Part of a small language model's weights: vocabulary 16384, tied embeddings.
Each number is 500 + 40 x the weight over the matrix's rms, rounded and kept within 0 to 999. Layers, rows and columns count from 0. Numbers have three digits each.

# layer 3 attention value, 448x448, rms 0.0492, rows 275-399, columns 224-335
485462461478493500492487524494542467496489558506544435520492502454516512532511510525507536559569475549460497503492483505503517497536448490466517527491522506470492495489513500512479485480520501510500525494478474517514501518496517476503515504488504523479526527515481514485480484519523510476508530437498503511457533518484485431448476518500
501437524552531507505514481516469477471517503487460530511555448508493545492503503510488440470506491527498500503456495520488511475546501496502523533487470508495514492557487509544523518475505473497508563561498517500452478539524549473501537571473506517492547501485460507507507544491458558477517486493508506470533520500505499481503490492527
484461494443430493494575507506485477438473528539570453523574463501489541499508487501497510449574516524516515492449452518526451459570505503475609496498448510556501472614513520526491484469498507499468592539500485465476499487536547496444560512508549519494527568474491417541502526485489458495523478520515475517457518532502536490549552570531
476387497474513488455433506534513485530509560490439491489468486489485412501480516477516516526503503476494480536501570491476522527429518479528502480513572496439563477507539526503449508517559528449532449518495505460548491534485461553508569460531503443482450456489435502489531534569525512445589489520508513548453542461490496489430537544487
501476517512532486487524520500461463477489489530445531520569444528476524504494502499526453467520513518507483505478511549497562524452528517532502531502500499488556498517477500512438502479488533518503518514451492422473499527504507466523539526498506481471493504478486499537514526555460496492562471551502509490508492509497480482469525517493
508552520512497507538463494480455551546519466529446532456448543494489501504485515503491495488439499475527516479554464503490525541512496507550438468505506463479483502484484525461520495522466513508506460499546528558569493484504456499524471485492456502536455452509551544508503466477496516516410484481515458515542468465498486524541503457469
539475521480472505501510492522481484539478519489460497468509504517508491513490495487548491489467500466505525492510495493513542569508498500513464496531556496462486521462506521482528486520519525537478484492491510507530494480503503524488507519486493492486505505501488546514481489519472503469463482499502488555494531497524518502513470480482
484482520534532507447497492481519473493499479513522517496488496531479524504488507526497509518518509560492488549518520517507488468495510521436526484464488483499534514485447491514453520518515487489495544540474499462514477519506551537529523487500558509501515471497473482511498520543525483501591515494509543494455510476486467525493518502483
539460521448506501502531455497476489468491542502499501515579489526543486474482483493514489481495514489501507479450487515530523530490530503497476457516473499482472506498473524532576480533526500497518528565499484419447514443518534478498492558509509555511548510466459469478515521511454551490470481506508492485530499461492501506498513481448
514544505504516474482486521513545509480534512518531505488510519485478544491516471528506521549528502542498464501505512488489513445543494463478481505459502491496481501516474488522501512480466499515518527460529489544489515501481527477477471503499518485470510502526508510533488484542528470497539514523493484499478475525493523477484512501553
456453504542558490480468466526490485504490509463463568463400521491489472504522520506486435495422506494475503478536566526506595525408551533541496484497550488469551481413497475469464527509505558500624425535459529372484494575476467511533495434520489397512471476498462473477522516552515555485545456489528526500546484428501473516436499482497
497433521435481487512489465524497504493470477477484499506550445501545501489474495528507471477470484492495516509471439513484511569478521519507473493503517515517506472484533537504516488530553524499455507535459484404488496483537508567487537537507510526489528503492472469466505509462473522522484464468538467542554557491523485529474520504466
537514504487499461536504498502493482525485501507474507496545488512530496484496520496533467493469485499495497475467466498486514501504480531535499445519505495500467492519486507484564502470510507522495515520468503476508477455515509483502498522527479516494537509483519532518526529526454523495460491520496526515477479492515496515510539471453
537486515470509477527509490500473501527478495474476546473534458508527501524483511505530464462485503496528485532435482492518501541497545526537514452538516498503458465503486522489545492527522481537498487516500499461489488472558518535495501544498494489492499496453482523493507507473436553526459500492511508511511492490495493516497500494451
494537520507491501512521490541415527506510497529489496464471487504515498455484514502489490468436518447494531467535491525503544546494489511581459484495528508502535469487462482503534499512489531496463434467503518485517500455475486542503490445521467427522495519500522470494501501417500513488463491500507468465543508497522516524524479476487
512453518459549526552541493487441475461500507531482435489501477476559567482514498532462491445538504527500506506483447582517499489510465495507509514492487482465495484516502522518569516507506540486489536605518486490503526461520528421470495524499496516494483521498470426483483507473429574500502509482493444447568489468514538458476490483452
475495515512524508507498480504448497511484490512485533502508464516512493478508488503488438469453510440504503482484498515479485520510499520536496471514530474483508499515471486478533497472514464518520498526469505517507485503503483521505534547511464458492527482477489519480477529508495532466488480507502509517509502499508505540502512471487
522461515487525494489506480481480536458470499469489497510495504544505485482492500529517514485541537518530479561492532587478512526423566507478497441485460492516531505459444543498434490549521552480476492541472513408521493543511507539486521496487487461527495457507550465466489563526487479482601485489508480413496513400481476522495498485513
522474432440457513476514510474567505535514489488520462510517531453502490501494521514537532547533493513475510565472499431465456529522481489421519533499493515498459520458540553506457492549534495505443494444525480493519529487529489489491470555505534611508493505512472505500495447517524517517514521478471545531436510558487504470499478552521
510553474547479501552498537498469494522514525494464531502509500485516477481482512467503464509446473429507508509500556465498527507459505518513437487488519512524472515445552519480531517507480497502505441476471545541469490494456466497534502527518479487480541468483509551475483500527503527518487495540488498531548467525511522527459459481475
531552525530508478502513505500485502510497507502508523515551505488532521506503501462507488488525498502519483456515477504509490439479518542507484490487469487504456501550477458514504495439492461536490520462508504552505490433504483499495469521493509480488543486493529510532487509487471497479451493537484517482504464491487506520501530453502
548497489535514509515505513493471505496498492504464531485525487491520491515485505448495469472433494486526516462476504500478547541430506504505462497490534479481508508498523510484543502507519491508509459506473524467504482471519503512524535539524485475473532485503478501474526482469476522513494481503497503507529490480496488527499501506504
482560531525499474544539513514473492445518478534535529491443508508510572490513509499467504472542509563492511506537444524482490478532483487493530501473432478547483494565461453496534525457440510501527508517548486548495478479471545521520497478522524474532511517532537478490517502456483501493485515546481499426544440470492536461522558469508
521504499506481512488539495468551515545501466487504514485549491476493574510502508484489510460535467526511487470468436430523426424608449512489538549490487517514450464583546466495512498442490407516411575483495459552443510446504553523478472546493515566458495527490485536559491456429520533537426474500510485550448513616485493499587462483558
500555473471485490478496512478504509504521527517525476512473518468464492479508510498478552548549493519471481547507513489509528489519479471454485533504519491476526540459533486510491483525489514500475495466525497502548486495496481501494489468504536495486486483516510506516498465515553466534517519524478490510493491493506490446493458530533
463490498518518489445522505496503497503489516491523486493489506503486495500491491522487480528552471527518479511499518535492517450483503510450512481496484503494530517474467455507452511497499495481515541541477496481488494547494526465528480478496528498500491528509505454524506510521555479498558522514493502470504508476481464533515522500511
483507447461447490469509526486564528543491506500543477502495479481465465532485497491502511515528508466519478502525524442512425471548530481477509529489507510480473523466557495495459479525486478529496472523481511514493508503517458524502495516530505532494438501486509488523503485526578503511552539502504529571473500534490497471526513502526
535479505487463487517520483483483502527504472488437511464510497519524492488479513487522489470442481469517495508472474524496488541498508495556487479517490498492488473498489523501515505514504514536488489497508478458517509467525504508504507543490496477511480479479491514484500483486465513519457459508518488510543514488496524516549504462449
550582519528562483573496473532438513533511418508377526487425550542518495480512523511473499471446521526512510517515474582497589524448498523567429448544514462484518477404430555510553519507433533518537433538517523459528501484478483463552466481514484422554499501503578550444502484465449538491429458517529493414629472401518526482497500413424
468497458471455494491469510504512544530507529520490477502427566493500476476481511495463553533466507463539504475548476478504466467557506473496477481483527507447498500503463526494532497492520474465509491492520526569521504454481479484482460467500506543510482500511529454473484476505507526515463546497513434507506496524512513506534517468455
472515524560525502488489522503512496443535533492602487506527482478474518498515489514531488490532475514500491470490559465515502452508495489445558547481495499535499519554491463487477503448484486486561539500477471541469520547453497449468516476505490468459520510506490472559491523544525452505557516519458506463454474557480514525475529577571
449500464558534502459446474510535511454485522468548527505433525527452448528520530477514514549499497461522499525513585473471481475478514527498570501476519485492515493472505457509460506485507492503575527485472538539514491555474471516527520521492513439505531483496488498471507478553555466466583505505504595464473497516480466562488516528501
506542567471524525514378491510500502491518454485491548473513497518499427550500480509533525532476513431520509537539498491500513528444537481519499423497452496527512542481442495528451488505496530506588460500479472453558503543509460588456496367494536515505462463496563505526535513585510421462540550508488481511527489442495475574464544489510
520541472542497478535489532497485547561494527489514526480395528481493515504501495457536484485472507473495486419522546457515490496503523526541482493496523502520430507484504479497557507479425429495549493477478522587471500515464425530509473464525484432484516480481535496434501532495498540445465523563485444462521497538494541531479532512471
496438539537550471539526464501479461473527519501488547503531483515507545514515512510499440445532493528493485497459471555488510485513485516494520462498453470474485498528452501499552492459493505498575544562489495484490481502499566452525515551495485525514553544479455433480502508447423560493508450490497444431566506473484520532538500492529
477552502504525475470501532486529491483511502546534509534462549507469509500497523514495506543541500527514489522559511502498513447513506495481518519490491495503504506523463472493437500504450482520489501492538515554547518548488509490514496444485519451533471521508513509523471474527547492508522528514509501492469469504498500518537507498499
503502520467480508509536473494497543491481470497486503483518487489500494491504496486508489463505491498523475472469453515497442534519518492550511504499460541475474479548498497509499486482477452517442499529476488479472484490528499539500505486496497495501472495491505510503517507480442534485446464520501435510500513530525525535532518476510
486422497495468487462505513529534500484487522503550483528538468506500506490508521475536481503498504456509524520465559456520477500532475518528585537507486506542495492522501510499480489471493468532525527506432490469481499522507492553461518523516494529504524526468481488491476557538495493475537497487493507509442522540507505536471546553485
466460508510482481501512485519452471459474512515542506482498492537559521461487497476487488481494511487515502477518489528485473464460499530550523493498488500538475494571482429489510498452511457480480535474490529517516495504477511519515530448508461464528502494496530494504512531475467514492432497507508468460500509483496474538524551466466
510475549521496506495491489511485491456484483515513508497538488517530504504497506487518479471487485488501501490500504523498555546493487525494522471510504493507506521503499500503541500509492517507471509520497498456480490518515520517466533511502526503513542517504490504479519500502447495465458454505503474504486524508488524518461526501497
504536481497487488511473517495474490505524489498488541514557529514498504499518506447527488493489489489525496435484496471490491485504490517531514465507465468503460502539504509513498502461457477533517557484488506528492502476498466494469462515479475504497494505486512526558467515536480499508450480529464465497482500567505548525533517489513
461421505516538491472507493490477439419497531486513530535546461510518544511517498530498471468532515517496488491441518540472494467514514479500554500486497504493552479537487464532491499471550509459526535548492493429458510518482536466511492515518517484497532544499441430517505528513496508477559504493508522462528502475504506483480511512525
483581483516508507503543492497466526533492470519506509500469498509521525485488482513479505469464495448521513489524475533495468478574472500541456484491457487490498514510443496496544485468460459531504563521519515570495532504508495488505482421491500505515474529499557443484509521419497546508441463553481399416567479523490490539572492469480
549537471429513511503499489504551501558496462490419484495512502479508508493475504530502493545465480521498519548496431491507512543479483508460374487533504507506484528490554548456531468552520462509430482424567472524558526446520552521482493539476511583516503458500491596477488462442458493526402488435518497568529507507529498463522417478507
475546472478498513502500523505513499504522516500538471516506512482471525504485490508501547530524509527493503510513471487492486452549494499490476527497458503519498525473512503479492487525466491492476506505522462494515497500528497479471466470516490527506477528527520495510517487515520463545504527480494489518481467508509498470532497494506
514498512507446533521541509521514524502533447459452469472479446485517507464509503526510508480497489512463481500436461487505498515443507489487530549510510474489483514473484462468470474444481500492476477474489497529483491526553522528487459460538477547485476470497552554545478562448437475503458498523512517483497537508519500473493491513581
504555454438467478467573542472493510537497540486489510470570468461498535507508480479507489513531500500526484494399426467474433430518514481425434479486499447484493520539462503484552475558511433485367613450467448528462485403533577453488465538482485653512523514487497462481524535447455490545463542500492464602498494508506468478531464574468
505479458460504479507462515520474514527486517519503459479477469518483509476498498450511492505494512482497469451480510491512527553457467518500512443484525477506487525427506476483484494557539525481541508529488503464478504516538502476488515505509493523467534460513437557466540589614481527498479526480500524544498515470519541481403495498469
521578509537538537520493508473527511507531470480570514482526515527505514505514497475502514481502499552505489522450521461519446508482492469443500511485504516453467500554528519482510479499489491497479461478470514519494513516458530534516464484526488482492491478484497443473508439498500494518516502479515529420510479548495466554555508525516
523486472461534487481504505521501473488502529496452440506453473490516487495501476485507527504496499525482474475483461520494517469432555517485510471494510465519512480504510487496486489502485517510487521452489488441506485534520502505499526479483508512490569520501481550562497527443447495521465474535522533497509503479487488495509500461486
478479464440476508524539512497482480539455460516410463509485486523492501492481498523495500475461477467499504499486484516462527522506481494542502489515477498517511523454488487501520490508505522531477506522477509523483489525527492474511513499476490586514537498516552541471518603521462532494463516529497438535546525422505507460448444463440
493535465440534517489529479483513486481443543543446478548556507540500530529501499455480524505493505500490517493524474510485439488505489529489455503490485461446526469525494537474557507533487531509442565471485499456538496479476518468471518483489525559499477522485486476476498434457485521523493528470513471521480504485505473507575494509449
507513562564508495517461502561488526426526536430585521497444556510506480514522478514544493527473506477494530531582546493507526543395472530518572511502554524539486509474518463515468538468469559511629406504504519476507510573469438535488512513501500345494517493472503467498494513532511501432554474552538551433481471504490515531410512495578
475518479498571514519564468513489479466503499489510487521528526473510482495516498495456464482470520482480535545533487530478504493564503519532485499522485489514489463544565535520598503530480484536495484459489496572483441479450503511501494518515463473532510557488559418505487433418494523497492535490490445434536501514515524528570466501478
480508469475462499490495500504498473529459490493438460484502484513510483474512496510510501498481517474524504546535473507505470514454525491500514505466521459522506498480463496484438491465536506502512523499518509473528518540555495470520562497469508524477543469495507560531496556486483479485470505555482551517513527432506529502458475461534
494533490538531509479486451487480527474520461478553560506504555527507519517488495514512503534498491533528499505479498496534534509489501532472460461497507532464473500551481494505494522497458503497486466449492517485482520508465467536526486483511493429508483495498542405480500418466543488530525477522518500420502466529503438557546497477482
490566531504529520500579491481479477483501484483546526506566536521485513511519525473473522526505483498505515478501505529494469448544498525445420511526485506482501501611476501494519518486484510498403525442511509514487484401491506467466466524483517529516504531499508467506510420414536418572482529491477498470510470550498509526612469481504
539549557564526525495505504503500497478540529469580549510519542440544525493515486474530517532524489542491489538522553449525482494490488482447509560478518517503451502577553518494544518487472475469536465456518488550470510489477477509502455529511479410482446514479496454505494430453500527530503487530492524417511474545491521522529542529534
527525530511471484502443496478489493517504533555448469496456480497473478484508496467467510497470509453487500468589475502495514509494507480495470546511544504510534528451496496485508493524550479513502555503526507534550493509511502487513549558461530538500530481520428551522479510551470471473460492485497472645502511506515521413452455520513
504452519548451479501449495532495503517490492486455465506433461502481481486479475538496468522496502494472506495507463492498567528433491485542551493518527492514541470425541503485437486464497532511553504481520532492576501532527532531552547477466478469457570514516479569534501551550453477444513457529506470521454520488508471461390495494521
470596492484511527516546500496489493476500482493542497496575521484523496518518505476478510516516493521526518505470501503514447419569515472453471504482454533463469496585473521505493496476509450517419503487512508535451494458482489465447425533518507538518487523498563486494490451429526522545485503512480508421546475540509500505592512486524
498528515462518499482492482491521538541501524485478570524539529520481499509488497505488512487476488481536512531527486509472472503579515502532475468488469500477506480517453511500530481525512469505460522494471510522510506466462481499498474488501503494525501495525534468448522495530558507476542520502515441498505500451490510526520522516476
475520516529498502467465500557476537518492490493502482493420511541509452504513512483504504521475472489506514577614479528481586525372520504520465503493542520451544494461522461492453526465440512511535462484555529480561484587481503555527543437522500380513474476490512448477509548477517493522531488536510518441514487477514443530408500490475
465415500497480499487434496501476494489484489566473518494414487496486498501479524483502484512472483465493470516594526520490630530432514508541488494511553485502563504439484399516481521467529539466550472516527518463539499583476472516527558446478537501506493481519490555458480515529506461453509510522500547514442488456490487498406481494495
513474545559503523495482495536486487391496463485541512529505549475515525483499482526508500518497487550475537548470563478514549540409492487440567512461525490499504517481498473490501533447466585460552427494498527509483505510472483491500481538511514461522505484479552515512452460483476490523539487555504585393450490518487518497407545541554
509554451435465528484511506501497485499482492519486530522514500506494482495493474506489499486519478487527525505437506500478469483523498506485475521514476518536482499445532511534534484450482523496458470524494491498489478447481520490483495543485493529488522514507561502453497488484496486527464520501504444454542498504504497456475497543509
488513536495496518484516512516495512515522459488457482494536492509548527510495494546506504481480519527495493456464521510496518471512525524487507482453472470482475519531427430457420509458510515477495499481537488499470537497530515494490472506498497520480566510494540592546505518470508463529498453543497525437471521463504511536503547465562
480482497528459502497504527509488499561521440490464470494492451476514509496490490514526515501518501489513454467476530504512502471525509486473530493485481522506469504526451442473421510486516460487468518470522509531497502502511529492490510472527506547506476469496466553549490573535508453516466495486509520507448507525485482492537492476566
529583496506529468538507504493494464469497531496545489514586514512543517514490487433479501506548538563507513496426489490497445498541476514455465456480481522480451502532440568487547516542500453523448528529504483493493519446478542462504489547497523486488537487478447491464510485588513540545498551493524561481522468503485491529521532443473
522601468475564501485583513502482507478491484499543509487595524481531530471508518467501494480500510592506490450463486493503497488517496512439437499490467486430462512560456493518577526503459484494420516501514500499451494381519547484464466498514498610491534514464539456514489491449481518572453528504492504490473471493501489535567519493444
511595522500552509522533518466507481488524477485540497488524534513538510486492501455491517491524500555501510487479513476510496477509502502470463489469475511462506477572491495485511499525493474501486511474514497505496493437503491511474498498524516538505494519495502464539518440469531527558512498468518506487506483490497477506583506509480
487546523519459477501471528549482462534505470505610468477507446499483496510506484506470493514528509486491500463550543519503497517518494493505497522515471507550517517483520469534497509495481446513589464477531479561497507556502535474478514553515521471496493479484494566534486492587502475502486488517518497470514487531483500525516511534577
489437469481448482501506504502490462529465480504419406502471473475496472487511505526468523509510500425494497545475468511487470466485529489536550524497503511542552496448516506502447505432539515536477488513512500516515499498536451428517573504455530533508500480510537561547450555516456516456495475528476510517544524469520519438462463477494
453475501523514495488500463491489515461501571530538498545436524499479482540517508520491483514442485495482541521590498532510506476455521505568531515533493515506510476517568516523514501516423507544544483515525524486551461544482458570507474483495497336540425547506536440470498499477513579469545506524511472398526485483498445504543502474483
512612442473502532501601530417475465524501515492514467521562543510542499495494508420479566474529497526531511489479495517479464428490487481462413487475478516482480506581478533522512508501497448511402533484543482501472521429464519444473501471475521526531513516505497463496507511495523490545470527488488484486552481499507510513559444479469
481498471449495445521454479479487527540506541487478528473472471494459489480503499526486501529503515443528474537551461510496491487506489531474403478511544505522516497451535483514506468570538483476491542471436467487489500494490497576477486456525480546511544503542464448443523545530532495451510526524504443568535506465502506488425462492459
480486488483530531489453504506513461524493506458472467469492516539512493509493464503469494464501516475513516537497474552494477510457487504548496494491497496472513501475528536514502510542519485510522523518523510513561477530531438372495519531476531503500457485485514537528508534499458517430517491490502529493550522473495512513551486480462
487569442470474487489504501468479526505523483500506473478506503505478549493489492522496537502531510501534483471505518518510504486590498515471529474522498521556471501530477518492518505511482500547409528501469475560447494463471493533500437504477487507512527508497529455500470527517509534499455479504503464456491514528502504555548512489503
499479556557549524480508535538555487499519462518528491506506477517507501523486499504550459485473504490495493537473542495503527565400473503477520485476474485460517512483542513519478497509519511491536407553506522507550496562519539441528548519521498536502453464512505563493494544547494491509522471504515538519481512492487503459445505510530
505444527519549459515445501484490495511546514482525529516500504516490512521502504511479515487533514501497517524504539493512520490509464510545492458498506532480508489516488518499533512548495464519471475538511488497494479494472449510522487520519489413518452475470501446472515507559545524469561510487510486452501476530510497557518511447463
540556498547521507510516522473515523522570483424595543490556490525488548488511470476549511483519536570477483521444507444488468509473509489412466495491522515504434497499493511510541505508519491487446503471478508525431494472503561504482469525504484541475528453467427497514490517491510411531468521520527508483500501556496485598530534565520
521513541561510487514485506527537501462543445446507523479530492482490520492510506504559518513520492536514503498460490470496527546420483492434506493486481486493485508481507521479415519489545510508541453499491501491477519524507559544512500511500534491460535433498466551485478480580463381522485452496499570498479496543508522532424468503571
504525535537525460481487488521509505520534545520514549509463510546472531526484486517517528495496505507533480525573499516518468477508499524499487465459509516442478470552488504499474513488489482501464517534524521479542546519464476532538551495513512400494468469501485483550512524520553507511541491536531501505462477538508440508523527467505
486463481486459476523490485513494465499498483502470445487497467487499518492498486506494491468496515496478468443436468529491504511456492486532584491510478518483483503501460503479473506489477504498541495531490497527474522485536485486526482511535496527485488497494535552532490554556500513480460505508519507494536523453504530520458517428487
522557519504542505504494496500509492475512571479570489538576546505500508500518470479509525500502504533519520525504507484496478489525485538439471513502481500498480485500526550486566516535527526476496527466521488510484486424498522455477452542498505516500508522483468441523490431498482514510537518476503519477517494520476525488514501504501
478448458460492474516465468499452528497445527524437513507480493538497496490479493490472470504453488452476497508533437557499537549495490503569494470536506490513525513414498498501483481505531511518513488546471505422530490536524505541511555456500500493520538494551488522447523539550510489453497502478514453547522527424498501477458472465451
540423495503482494517476492543520510494477523503411479488472425531501507517469480497546458525522508488486463519433450482507619566438493509496516454483532495495520504425450499483470505536482519490527499519462478439533495500534537521496541525506479558488553481508465557539537558561467461516498524489501516603454500483495461476419479511490
523561562505583530501545514509500481480516483520512512509571505483514526462486480441497470468480488567497495444466522508500528501517458517472458468490496478468477504540446523493517492504508494478516495492503486518534497398522631493490478567492483518507571550492460557508527396504492488536477464417475574529494503475488529462569538493521
498430452502467510515493456503487500470471549520455510521439530554542455510514506508491466454459506481469526511514487524516499528417494500591595482500474493490516497512494510485406530452460536514597465558516550410546535605482404525538536451520494321496472501492489468512532466509529568447585441465533493434507522469512490526535546392489
484523528510533509501525509512474510485511521487526506510520550496518517522499496542478499494501494481499526469507564519505528497561458494517552486468452538499506486578465482504493530521464481523479415574484531513444544486465411535502460507538506393527447495469570458522487470554591566500563487537509502415516502516510545544506534441532
537570509531539536518583501530517562480510507455562568530515479480484556504481489472554507529545516554510511537460532432522481497505505534428517490508482505518440482545489510474517519506463520472448452481473497489446482472495535536500462550510470514472485503480520465486540456411467483565471546544509545428466481596481511511576485529560
514495486493473521514501529483482498543502491519472468470493488485515483486495488483489484507476469414485489492534500492499508538472484483509505538527552470519488540448514478524535516503527539458507432521514501524500502500509499437522512508492512515477505472509468503473502549558455474481472506534476498543542502494486577425470456506539
513516495469508486523529520497490528526503457519436508482481451508475555524490520501479538506508534528519461430485437451503458449629539496447442499518520515480506494559443456500552466493501495457406595458498466480489539447507506487480470515488497640528484532515453547518480540395506500510460516488498446640522503569501470413553523497534
472432479455438496488481501469461521503456506577477449494467475502490497490496510481482545515494470420495517483577525508485477469565504485517501551513506501532539500466544456516475488499528481524463540493530506503528503483466458514490516506488520489515475476524486493512475519485540507508499496471480458557488488520498506370508496497520
503539531501530515484511468472498531476469495473539528520562551483534499500499515491468515524464480538504514512496519506483508465531488498477466481466483514470470484577507521467508531504483508473505486476473505453459514471480516496483503492513543418523475532479510424492495419442533500552520464490501511458507471483493507565558554505488
515525530479525516469508512485466484512509474498461509489539480490470551488496498458483479505487486510511475482519515449498583451556519482456387474487557488499525521560428477502479499526555463462500499447504490514471508484525595518505490501476543583487571484524434544506493482509549422538453483507524550599470492544525485552456498520532
503551522508511486523507489513489488497497513504538484512534518519504500478487512515482534509538532508508540475487493519483439470576483477476482489508456526505488508528509541509501496503489485558471518480488491510502518484488503478501450475474496533511504547477537488533520479486526509542491498509505459489536507524503476469528501504511
516475535518458502514472483522471463428503497488577511529525534486547481483520501524503477528492522515500529530519555526510530558469488526557604515482533499512520502437504487522515549463498556471670485552526518502489513547493494443526494598495505378501517477508540492515480428483476560460534477517479608388504489483462520532494555476488
501530543526537512506516488531518481468524481492562510525566539485505547514507512515502467490534522553493508510498484518516494507542498504503502475490452505482485480534461518508571487501477502522548571469485465513455492453468530464480460561500493497507485503477537432523490434464504478470514511487494554413477521494500500557556545519481
521403467510464493520469503465489492534501523526440499459415432453500501495503492522504502472487489433470469534500486463487510520464494475571555495533519511528522486463526514495449486520522472507495469548489506536535481582525473535534523477508477491470470452515483550462504543546513518454498499495509474560504527486518508458473460492546
482408470519467447475447475488494507513496518529458502513403495535453460496482535493491478520457508441500504491563523548514574554444466510571513493512530508505570505434534479517441501487475532521489416567471549439521522585466435510502564421503516417516508484501496512454509525604545486435573485492517468530522498467511528514417470496488
495527521508526509498504450505508531463515509455546586505544567483493515504522497487544491504503503524515516587507483499520474496446515511499502485489528460524464495526543537518518532487490518535530505427492514504465475516498511559525492494488487358493530519464550424508501464402485459505537487550523534402478472480493512630490515540495
469548495491498516476501481537502535504489488502571554507516539501467486497498524510479540537488516474537539520561532521510447457583507488472464524525497491547503480524551500518536507496505515524478502446497476538484486496473480493477460457506507486535437532526550430480461462419523520495527498541492459402516493534504484484566527518513
502446510560504525495519467543492481411503527423520528539478554507502463513517510555528498526490488502472503564516543523495552517441500552576612466466534502478481504456490494528466546445411588527604406507463547505492475541474433460519499531477522329509528488484587451530484489503480444472544502582509554341484486501487525597466493453506
496461518510474486504497514501488515520502524492436460496474481519511478486505489499491508504512483494460495485526472497495524503465531470542512476484512486507498516505509527474459517466478473500461497499521509503535495489504509454506543517483500471477538470486504556561494581545458463491487477515494490551481503530501531473479501506487
489489546524486480481478470510487458465527512466575489478527532507492472511498498549496466504463495555505538531501493539514485496511519505536528494488490497473483494503525544491486534433472502493589463536480514472458517484469472469506509530524510402515528507463535477551499431552536521464548464539511555416494496480492512619514554461447
471592468490546504516601511480477502514502500472555452508565507495500520490488511472496509471512530535497528445449505517495429464551518457480495518512447512495452514575470507481537486492486456547484539502452499554445476461493516524494408477497462503536482554492530431521491477449512559528444517465516457420517495515502513532598516467460
465442487524462460513473485532476489452497528480549497552437532494487463500518505533521509483508510479470536550564520525472463475499538506521587548481513515534515471480586498524492513507490521529546481497524516519547482521450462512521532493501477325512432505503499445550452496522521507453585518476487486435471495533507488472534524505525
507579454464505514514584548481545523560507504522449504477546447470501533489469511469518517514564494487525478497456451468513431483555527462386408524508472486472485500560460561471556445539522461470286605433507456536498479401532590489484492510479487676473451480513414499527476548482471487546421547517481426660470495554501500416520482602482
486473457487561465437441441521473482533501520471572571529470440492445541526492517541498512517509500493532526495547565391514574480617504536508484522477412464547482491563575486508550491549376439516471611349488501630452461563465598537468536428474545464476524575495549444448492475439553438560460495498502389487479524574489496649534502466472
513536595540488478511531517509488503471546509458614470447531500476500532516492494496541548529480497495529519441482443419520505485452525496468493482491441520633446505575414506474432502527419464515514416340482463481487480472497652571481461337507523474512503491528427568489472615495539281493459499426501592473511469506482462616428513465506
564483464619594490509557482480508475546534475510568493499491547486517530481516498516487541438488499546497527463504550439479542484357481526513436391510385493459431538613510570506480477530471444569362518246547530649503514544435551477511580523494515501515691462483571594434531600519515486535434544640500501394516501500516463498406456485502
546494441546582483555604448483487482571534490549487542486509636506486592498490498495495509496462524552520491542461528445508516537483495494488399370485468516380387526551438624501541508483486404483471531410570491613496519475501594570519496494510497508516554418500570574421516512586470626494522529635458506385474471475504516579438493477408
502451533427633513422547442510500458445505533528631507518549493497523618472500493489495494541545489531538493382446492411495574451679520531511451491488356492474461466512492417508645467503350448463567643448466452507446500444524713426397448415514552674520601649503471414332490417481510414591488535412486305473509521524500455607622461457384
536557568579458518600538534504482519469509406533552455477521589531517478472483508507490464495477518497498512531445449557479515539356518466524517456513520506495469509446428552450474488520600580451500397552529506423534498461531469441491425571521475494555507469483546608546522613554432448458553501533513638433554475510505535384359486538533
464555416470358512457359546506538531522486462469464398531505437521547360509515489542508513510562523438495467611519464617498343559466522515487622616517538509626568539359483431519415511506664543572481537642448519483533515543534288429593507685496493513502550415497524551597504522488508506413446432453543625596532506487487496397512499485577
460499486554567502567526489488505490526505418475479553531467478514491589503490523527473534432541499558498509409459525467510491485614494500552466448455327516531450528570424485537598481460365527583311578322555511601472507443501500497517551502499507518503633582505616534488522511463522504505424480584529419456507501447496474536565480400479
463529470419493493518384473434516478492567570509401630521579477485450521491506493508566454601532475411534453569573529495514610591565522524474444461484582483364518485411443567552470548459567481465493577605441501614454484600532534574536597528469528496417428457468466557492515340614488446582649529455527424571449475537497458597458474597478
505486475482455492466381478447480501554510492501517475555434463485546409478489505544436500468509520494494541565543582432488526499594487523531509562456565487428567492575558493529479513468501557480494613464524516622442494560468372423476528544478516500502551558499552373509513524436505612499486493627483372517472557597496521521522539588516
480473461507474492429461517509524478485566500495504524470552507481457517509492530442589486544537508325509465575531454517481522530455502533471526517536511507595490498468592485520303510508617423551524445482495452542508470505504519567570490495488540503482443409490369582521482510573541423522514493446505557533399506519490493562496481511545
480482437399400487522386481473478516597468514525349563560505496509460386506502479514461480539517505516510505599612493570510508580476515496543441492510643460384620492434489552525521499478541535501475598563515514526520512599534372537539601623464478448493415442476595571557511395535462613510600503561510486591539491513493492470490507607441
489625561531435530567529507532500551542448467498449443544445451531494453500514469598445467433478496594480510499452526510536391490495527455548509569485538482503592516509485535498628482469428589494544496564463496425469485525528425537463515520518509492519502540493604438566550568494470552455512487554508494481623513549496487420444578574521
493507421480487497524530476444477474580524475514466441546516543475523504525501529553484519485495518532461527558496528477522457510553470504521444499480459464437477547611482565522527487485475496497430624406517489639465476502476491547500498583483512571508538446493626522433476511548497556491506528579480403450485519582485517542470489544422
480507519511588503528552468549494509511512518502526505499480473518472609510508520515466556481447501631478537314516516374529526408592536498553403454452392468474524476627424459499644483506186525573361517184500485476447517461512589561374515258501510452512570640525601538446472489447554378500421583541513406461531464530507480574534522506402
501530402460418516463358520443554473595501483530350541511466460497461402528498488523478463535515538444502479689581511558497491574586491510466547593496689492443582499440586522540348535414611589459496550670529508592453517595449356477595551638466480485432376401498452481592475410524524630520566460512484428578410564557491538484496521594594